python train.py --n_head=2 --norm="layernorm" --positions="rope" --qk_norm=false --parallel_block=true --init_std_qkv=0.024 --init_std_o=0.0 --batch_tokens=32768 --seq_len=512 --dataset="wikipedia_en"
Each number is 128 + 32 x the weight over its row's rms, rounded and kept within 0 to 255. Layers, rows and columns count from 0. Numbers have three digits each. The size before them is the row's rms in percent of the matrix's.

# up: layer 7 MLP up, 512x128, rms 0.306, rows 459-511, columns 0-63
# down: layer 7 MLP down (transposed), 512x128, rms 0.12, rows 459-511, columns 0-63
up459 112:145167110145114084128118135115116142136156051134143084053133124127107142212127165094168105129096175134105156109149139147103061066124189140141131108154120114125118137132116150180080109133093167
down459 112:129158091149127131142169158112136102205086130147139173100139131150118103071125098142076152148142107185153045179096074071214123128151161160185136129090110110124153101117200157097162055109161166
up460 106:114131141065094077104118100120088194134106156136136118162109161158166118114147108141103106132162113141083109111046135079106135138162148079173112104086110188067120213114179158110138143100120148
down460 108:099157160134153183158163125108153097145085176118150117144105145166153127128110156049119166165193084161136113084133180152161156103101157104162065129168121150069172140130151119168177088072108088
up461 069:124113160138145126079116120122098150126081137147109106107154170094130146136182136173095092114120116126171101112072198168119163129103150123107105109134149107103094108153166110193100112074052145
down461 066:099122142099095156156166108140120117201142116099152116104147110154156105113094149112089135142130159082163197151132132151129145078094106096175101151140097102148145105163132091101151126139120106
up462 091:108148134158148122109158146183177153187114116094138142100069101123118147169158133114114094140162184134170107089144085167163129146108194082143147142083130108107175164129127144187136121084092130
down462 103:145126154106097099099134122097162137124105142111117131106120149126178145100127125159114122168141160116125125089153088175129102118138085082073193142096145095155136137082169172122167027084208163
up463 096:099132136105078100115054118131165097109130213124138144113117076144157117141123151182096151126133136147169091137143123158135083114107152074170097163151149098149141158111142158136138093064146128
down463 095:199092095136120185098145114129160154152067083093120101129121124156118137113141032156132083124150097170134149051108131127076149109144136138145125132156129145150146150117132076157186200169079123
up464 105:085153126108178142137135095125153168134084153084148127073123109079143127105174169152078083166190132051087084158141137084147149130104117105161152141117081165148130078161152140085139116094122086
down464 105:130107128109170200121119089086107122151153147155078140118143145139101124164199126086110096108128149106108130171138079163130154118064219096117143163115133098135099147134085152180114135140187103
up465 112:119123194130100071152073094145142058151135148176153174120126154173099123120072145109132185167124103094156109152119110131129182126085132156117147172150084103178125086079177127138121161099193070
down465 116:151092152145114093116139147189156136147119139136080108156087169215123086175137060152096133156134097161161106182191150100175114053108098072138160104134094145166137085112097104082162085176111124
up466 099:186089080120153157083079168152134069164159121098169132142137179166104133078106122081156099109122102146137074145109130157159122101097131115164119157102121153128158148083134179155120129172130109
down466 106:099148127170108134149145148138121183092138143190106149096126070126125083150123097127142121162069179127026115081096102094109150125100155130076094119144170097132114137133116130141146145094060122
up467 093:118164181115142147068134085129117074140158155124143156180125135126113134121066121138181140145149148161133098191162156058159169145114171149123108120065112141061215088085108142081177116132140113
down467 087:141161161161085094131155144152127142194132189154135120090127132173108168138117162147200166100108094104166154109097124141167123085121091143098138122117129113091075067157111085122148171107134114
up468 102:101181098109149172112145120163152113167133052119147156089141203129072136100145106098093127208087125117110115146141178155143125124157121109134133095122116109102088126167124067148163108189078180
down468 102:128130086120107085044092142167126115084108144097177153133115117152120086120192084137147092205109103155089121168147126160125116158133072165113130170158115098190091141130090177173115135139149120
up469 095:104139137108161114164112149067182113137153105113193135173091162138110088151114157081084057112116170151111139155105107111075089131172110085191129062132060150106175169124104159093192140166150100
down469 088:084128116110084094108140114173138062138087112114147108178091134124147117163105049175106090099143136160143186124155170101175133093147202123115161086136107087106139195124140133145177099158155129
up470 111:171112128136109092089138141117134172178106115110098148105113099118147137078083144066176130090101167116155105161087131097087118146147150132142185130158174101105138103178125154151101142103089086
down470 114:179117109130184140136049144128134079136111137134116110158158107126095153159146127122092129161174082148084118169144129139138142167155124146128139125125151146135068065180109114142165073128152084
up471 059:159107146136042158128117153091112072105066121077109096173155110139123086132146209125123144095110094135146135133090146094137171078099120114140151174078122107159139103085201143108169190111123070
down471 053:129131150155135188132158131144115095160174092053112134046084149119159121148139138137141091138109192073155144125201183101148102122149132118175093115169186172131093108121100110125153142094163171
up472 084:097136157210147172105110111168151089162148159106128143097137094077130110195135209176144088166098127157116132177135105189119109144145110157095207157155105125115096153132159136168095101160180123
down472 082:078097119113077131125133128077177134135128110180118137166098161088138157115214118102141092118147110129063147108042095110136122161067166147146110117176158109109127134143092151110066155175112135
up473 095:097147138152086100127100135175100150105135103112119151124146093203128115220092186122074153081118165084103113129181061130148114127107094102132144138085083125110106125085152135120128111108138106
down473 093:098128141144092126107087139119146092159125103177172120106120112191135180142123156155094188081061134093089152161136148164078128082129101122067150252149111134101120077143061114135143097141087175
up474 094:125124104124114170134139149132044066111083070160075142144160157162163139132132123096090102139117197162111107095169119162119117118154165097083134174077126133153123110124149119119172131109082116
down474 093:137167198096089197147174154120062074161147089132090129163150108161134195114154168122083171102175121152138109120143127150132121110129110064098202169116147191132113123137110155083138102138066121
up475 084:122127097114123100116074149138101140128070176049168142150123111110155129131057108177184094143126113071100081135141162178104155127118158083121144143145108222123178105099107119160126099164165178
down475 090:166101132111145089058122118143097119175104116092164105150154096168125119079109124094109124135115137147167103158163089124164118101176137138149114044173114180147153075095156102122103144119180144
up476 053:103092196136155137213148133105129096125119138136089146121113184172094157125127102125052121056160099102087124133091078130200141125105126135112146133127155151073124140123112169099144153152182075
down476 051:134097173116084099114185130130094120111105114179121138082141118132122058110120103109123119155151086189148183089161087158154124062116181095174127201072120108129130136206143130107114109073099139
up477 129:146167116144100110151128125152041127141135076103142165110117184144121084092205181113125166176101140153088104076091187093085102088169105136128133114141189153115138132069144080140106079154137150
down477 125:153073194141105173133145101143114159115077089102114158053157171140131135149158155151172156151064139048109137144170147096112085135097127140130108103159098169110131165110174168094112132124104149
up478 100:125131098187122153149156163129120093088166155166159144150145099074075146110147114110143130112159086138159140109087105152114205182124134124031114100137141122159125178122117129180149108180123119
down478 098:189140131128116153156128104084185179142082120094139142154123076131161154138183130114141129140053069100095114127122119126175065126130169122165098128104186124077142111131131148127097160147064181
up479 102:150118130126155097133132117118146114084162122136204149141131135121130121122110068171133125113090134194005110201139156139135187127107136182104089081092096094103112150130112202158149117122155159
down479 103:124131144158098069112122111113102136081153141147112110122131104146111180110147103104148120118141057160083149134151113125103163114085188180073093120137105107182133125141115143111093154165153216
up480 111:157181115114079112105150132144099113165146101130141142101137123164113068138132121124153142178095126054091161142160100114158101136109143146155160116136121135116060153094105127117075146076134088
down480 118:168074193037127132134163120106188113157155116185155112126169186188129105078152117110095165152179113138130105109121122103099092138146124103157185098107108159134139120128114116169125176148145124
up481 111:121138126113104123157093128104148119143146097059142130114120091079154152133162165168175073077153104132098184118081061127162066128087209137155104119148124100174103127056146150106069174077148104
down481 103:149064113107086093161110178072085091133117094111081180174129177168123102083131123167090184136227164106142176128107132156095118141162156099058136103186157122112079107147114132152165077151121087
up482 105:171077194221143120123169067112106135129093129175141184194166165102067189162138118089095062107083137129089137122160150157121108127100132099140128134128102089116096148114134124148116071101096101
down482 096:080176191128123151155164146137099154112120081135161063144116108108146127187129107145173066170199118117152095173122150111166120070132114108087106159185138144122117133115090169084107139144153177
up483 096:086181126168123127092133131189199070104130139122147086108124180111099154149120137153091074111096143131146170102138112178097078104088169122162073164141102139138127136122121219136079129086113127
down483 097:103106255182122115092102115095143128136155161150179108136140089109202155088118065095110136186105113085123122134126153116124165117169097101171119089115105094144107154128174044112116094109104166
up484 089:144168127147136132174140169099123125109161109154071106162054119153130092092109134110135121164163160098146108140213120101120151131116131140121066147137104145131110116162134171123069141186139142
down484 090:089094148130155124153098104138114128126079111101071139139158050189167142118151130151146121136095096094080151106130216125119103125083169094120150115177187168113139139168108098127095121111174106
up485 092:189102106182121148114099101154221185135198100157117117139093154083054158101136129103175102087162135110154123154121138128101187104161053197126117132123193147139108166160095121150087092176138127
down485 092:105109136118105178152137116198168089070133130128057129168140135104091105134102183112117121083117170129118142140098066142056097105161127155212154101085161153140131152128111141164184121153127103
up486 110:130136197081107098112094182215160105149191205109141173124115138129120121101089188125145091133187069138148149143124132100131141164106083139129157147112147144086110096059115128137172171149144113
down486 120:124141147102079129061111117150173089173120103175169145166125115185122073122061110113055099143109112151175121146112169175127089072166086174138095121128153183081113117092069129182172107098115143
up487 104:108113140090142117194108125142137083081165117122151181117149103178091164140138101130163144150095114114135132114110153082151139060166134194129150208128128131136085052095121116117144131076157099
down487 095:062155173123194108149202143182141166138148120182074166101136109045153137105107147168109101149173084134131101125126094095148097144191131165176146093104131126113109086148116101111166149175128115
up488 108:157145174136104144183106162113089116092075128063172118114062183113088124113105224060128174105109081155168102118112088080108064111154155148162138219110138108126152119103146153116125142165138158
down488 119:146127208151103141219094155097130140094136131107162096129159166111138126104094166072148151168129090153149145163125110087159112154140095118177115134114135120138186136104158133116129144081135138
up489 103:121085085150166110153119172148175165120102085097107188112111162138204171135094103192145108091171147126135187103155127113120105184127199168145104075119140133163108131142169067125097173122074197
down489 088:096121174120103100110158200174136122124149090069145210079117147101096125171155124125165128141113113136152108076103188113093145103148126121080143117108127170150147145095154067126150167152047087
up490 099:084144129134134147155103170143086108104176095115147098171057144177143151116164107107130098126118123159157172113162183150113082176088104152096163158115162125149181156145149088116096099131140055
down490 102:136062094144162163136144103108134122090183139140067163122109125096134148096116121094096158170133152101132148168175110155117176101165131106088148145095111131169070189097107091149120081193210109
up491 109:166126152061107175122156163101138115116184132181113183156112122121074171086102186096127138121049157087134130111158149113139123099145160116103136193133149124141080162072140137143166166111140161
down491 101:061109076127156127090187151191131090199155086117123114124146131091135049161140079163075153086137084150185112127138168098117152096132133169041138154130100126102132177142187164145155104131098118
up492 135:154117116110123070145137134126105107116137146140146153157182103171184099206138143186134094113121115192073097103112177094085163089166089152122104138146086132102144121176142138132109097057162172
down492 128:153092170147106062068071101142168177137113127119145127153068098134164123140102130158155108106104138165113095147116097100072128111152078127201105131154091119085182114136154091081045153142146129
up493 112:156115129049078128142024136121100161096132096106119139165150098133074119124155112117140125102142140109141145149102166126118167091131087087192060068151123137185166103118121167118167139149182108
down493 113:128095133127105190144069153164154164100173068122152157098184112088116094211104122173094154132149167156119118124095127135122139122129126116096052121167182090106079127181065139113160108115136148
up494 097:056136125150102086174096152162135065169113174039123152083138110162119152136059120121090135098124118124115170165174114178133141114089099187149087156148077148147122135150138120112132143114154063
down494 106:095140137153143117108113126081144158134094094140109183055104134163130177067127121165123164096139139168023204153140114172056150129120134091150133126160112120096095094136148127181133096104147153
up495 046:101103130122144141075099137147148142105166147149101133104161126104112105145130105120088143164166124200137144074162112084108146145113128170051152158136070117093133202153142093175112083091151154
down495 043:161123120171109177181177130135156106129155187078132152158056152130123113142085167169104105105115167116127093201095139193155132115155199131123112092084109134170121082125137157074097152103123119
up496 085:129132137110146112133129137130098109093114123098102183112152124142181180091155173125155126121065145209062127172049129171131130122143148167102123194122080139157142073100140184068167120167125107
down496 083:085123106166116170094104068108117185107153147153195139129105113081125143122133138235180122122128142148134181127101115101172141116143074150174106110121096073132172152170134191109113088162129116
up497 098:151099168144145151152118137139138120085094142150118121145126175119105135104132132098122156132127193095146150095105180126072126140094128150087125152061097138145128156122139146119148104183061101
down497 093:096124184159127153107099103075127183155103066132094133115133131113129073043150119136116088164174110105116120117172146127144107118159145128140119135155194104162156141185130167133112115085179164
up498 099:127151092087144126117151219095148151177145165159171119200118177086133136076115117104113098122133125131112133143112157105093131099133094132184147115189163107142071143164080132152146131117094169
down498 100:173180094100160120123149122161099098130137181110181102128126118136126140120125160147122118151131147089090182145094137185064133115152090142142143112107170139119064176168134107173099123119150057
up499 101:134154100084135081116110173085107072089160102129141149164124128105136113137124115091182188098120137114150103140146134111048130173139144064159191122154151118108099103143105088101168176148138090
down499 104:129163152142169106127177125130123071117154147121046112158149109069180164124107124114100135147178162154156112097160114157161096138185107091075085100101168182100109119119113118109105104134063095
up500 090:163148149144082165090135102098158165111129133162163144106140195198111143112173200175139100144081164130089146149131117139140162086111156129087104146126125143125096109155110121118080109193160095
down500 084:074103176143141046111133113142087091119172147144204075142128140034177103117164128104111148131134085108095139096143149111095148146154131067091117115109105096180096135193120114168166158091138152
up501 100:118095158120208128094089138073141119108103141126122096147140204142166067158115129132177100085131142194116141116061147078176167140132150108109136130083116150096140129128137099141064190149157114
down501 105:158157111144139127117136093096106143142123183081133057089124068159103125083204126123090155100134090208135098096145102134135122162149082151162168126078174129137126121127154182154188076079091105
up502 083:079132081120097082099168206172143141150063154118096185130048154141130150105159125137155120107128115106103152110060142084126130128178148102149187151154127159080157161136088134076149173111139138
down502 088:109139156137112077068152136118177148141131110187117082150142152147177121128072130150121157108079144151100108160150137136121075071137171155096130118143168117137073122175127185053150162146169156
up503 112:132120147093110106143085122076133135059066139067124151126136083186143106134101184135156144131188102139144146156073124117145161184100066125127139067111116127146110104118156127123155132134150094
down503 111:054105119095121071168148106118133138113159176094124118103111147099121170120086155104119179090103151151184161157116147160171122145198136130132113136150125096101150157109121212059130106171069108
up504 106:104102099125067078151100129138143125155092168168106172167110110134122162075102101118147134141104064085115158128106145154095142128139119090156034105166151130171063085151073166105105176078129164
down504 100:107126158081111130100043125157101161087158090147147203111109128134105195159100113108167131156164168085121143129091124091119176128137122095187111176180111130115124108128076119149095184104103140
up505 122:138150173149129124183147112078085092101115129139179109101141105120087134071111171117165099128163076097056097131103147115147097147195107081094084159122128168110185115113161139128120206109156139
down505 119:223119150098100138167134125189132154133115107120080139135143138098129128154145124132129126109060158121162080085184122142136152155123102110186126108129139099100111115129131170162148120100102104
up506 108:099189099157182173167072112128102113186174143128085165128135125095141129098169120156179098181195100083088117120109088154177173118083122085113099183123118128159104129154132173191112128098172111
down506 103:122078137123071111112134122148074122122071105127115112114106175114101164134149128131077161111127160132091073091115069151150161162143118107130156146135104146154176159122111149169110160129112094
up507 087:149136177160131157116103103113090108051181078128158167174119117152108143137140161080076087188113114119099120091126084169107144152108051151142099109156108166116128115119166129152077120149132119
down507 084:086115117096105131152166104145164157184110142091085132150126107102138156153109120197179111111189059173103125133176159065143101144146190137150130144106169091129100086120091138152112150072151166
up508 106:180177091187135162152129173086084144168128189139188137112109183123110118188113081089105072180133134106153124198170101148166149089132126157114085084138135113097096118140132105161135079136149080
down508 116:161095109117147160049122090139191080161082138104053100149026100124123119131103149220125161128112118111149077101108064063117111108141140132151075159119162138177083089118151141152119136129102128
up509 105:117143216181121137095153192072121133133093166125130088093076128068108091179083155148166107121086179143128160073106080108159159123149145131102100187168079097176144113134119134135133086112109125
down509 103:126070135088111124168134043162126147161207169155114151134156119153121113095124116089110160105134093152105074171077088145132109145090139150114172103086149133086100137066146099118142168143142144
up510 104:078189090137144096164105181149164085152112141078153149096164107147179113075102134130174178133137140137156108162126160084102150103121148148116119126122170098161156135132183127099161097095074121
down510 104:161120160152115098134146107131125152166140147110127135131125133171119076101119137117139154154056107107086205130108076075079125135166130101116092099147154104150107108059170113108128222124139122
up511 112:117107180090161142118163167221131160209142168074144147113134123114136100137100092154159149103089131087090123109135117110144196113050160142135161136126156108129102159135157062154125135162151098
down511 108:168110160154094037119097137121128134154096122116132117152186137113130113120096133097140108071110104172120132131163173106137157149142129117127094102165174122170129112095108108147218117136083121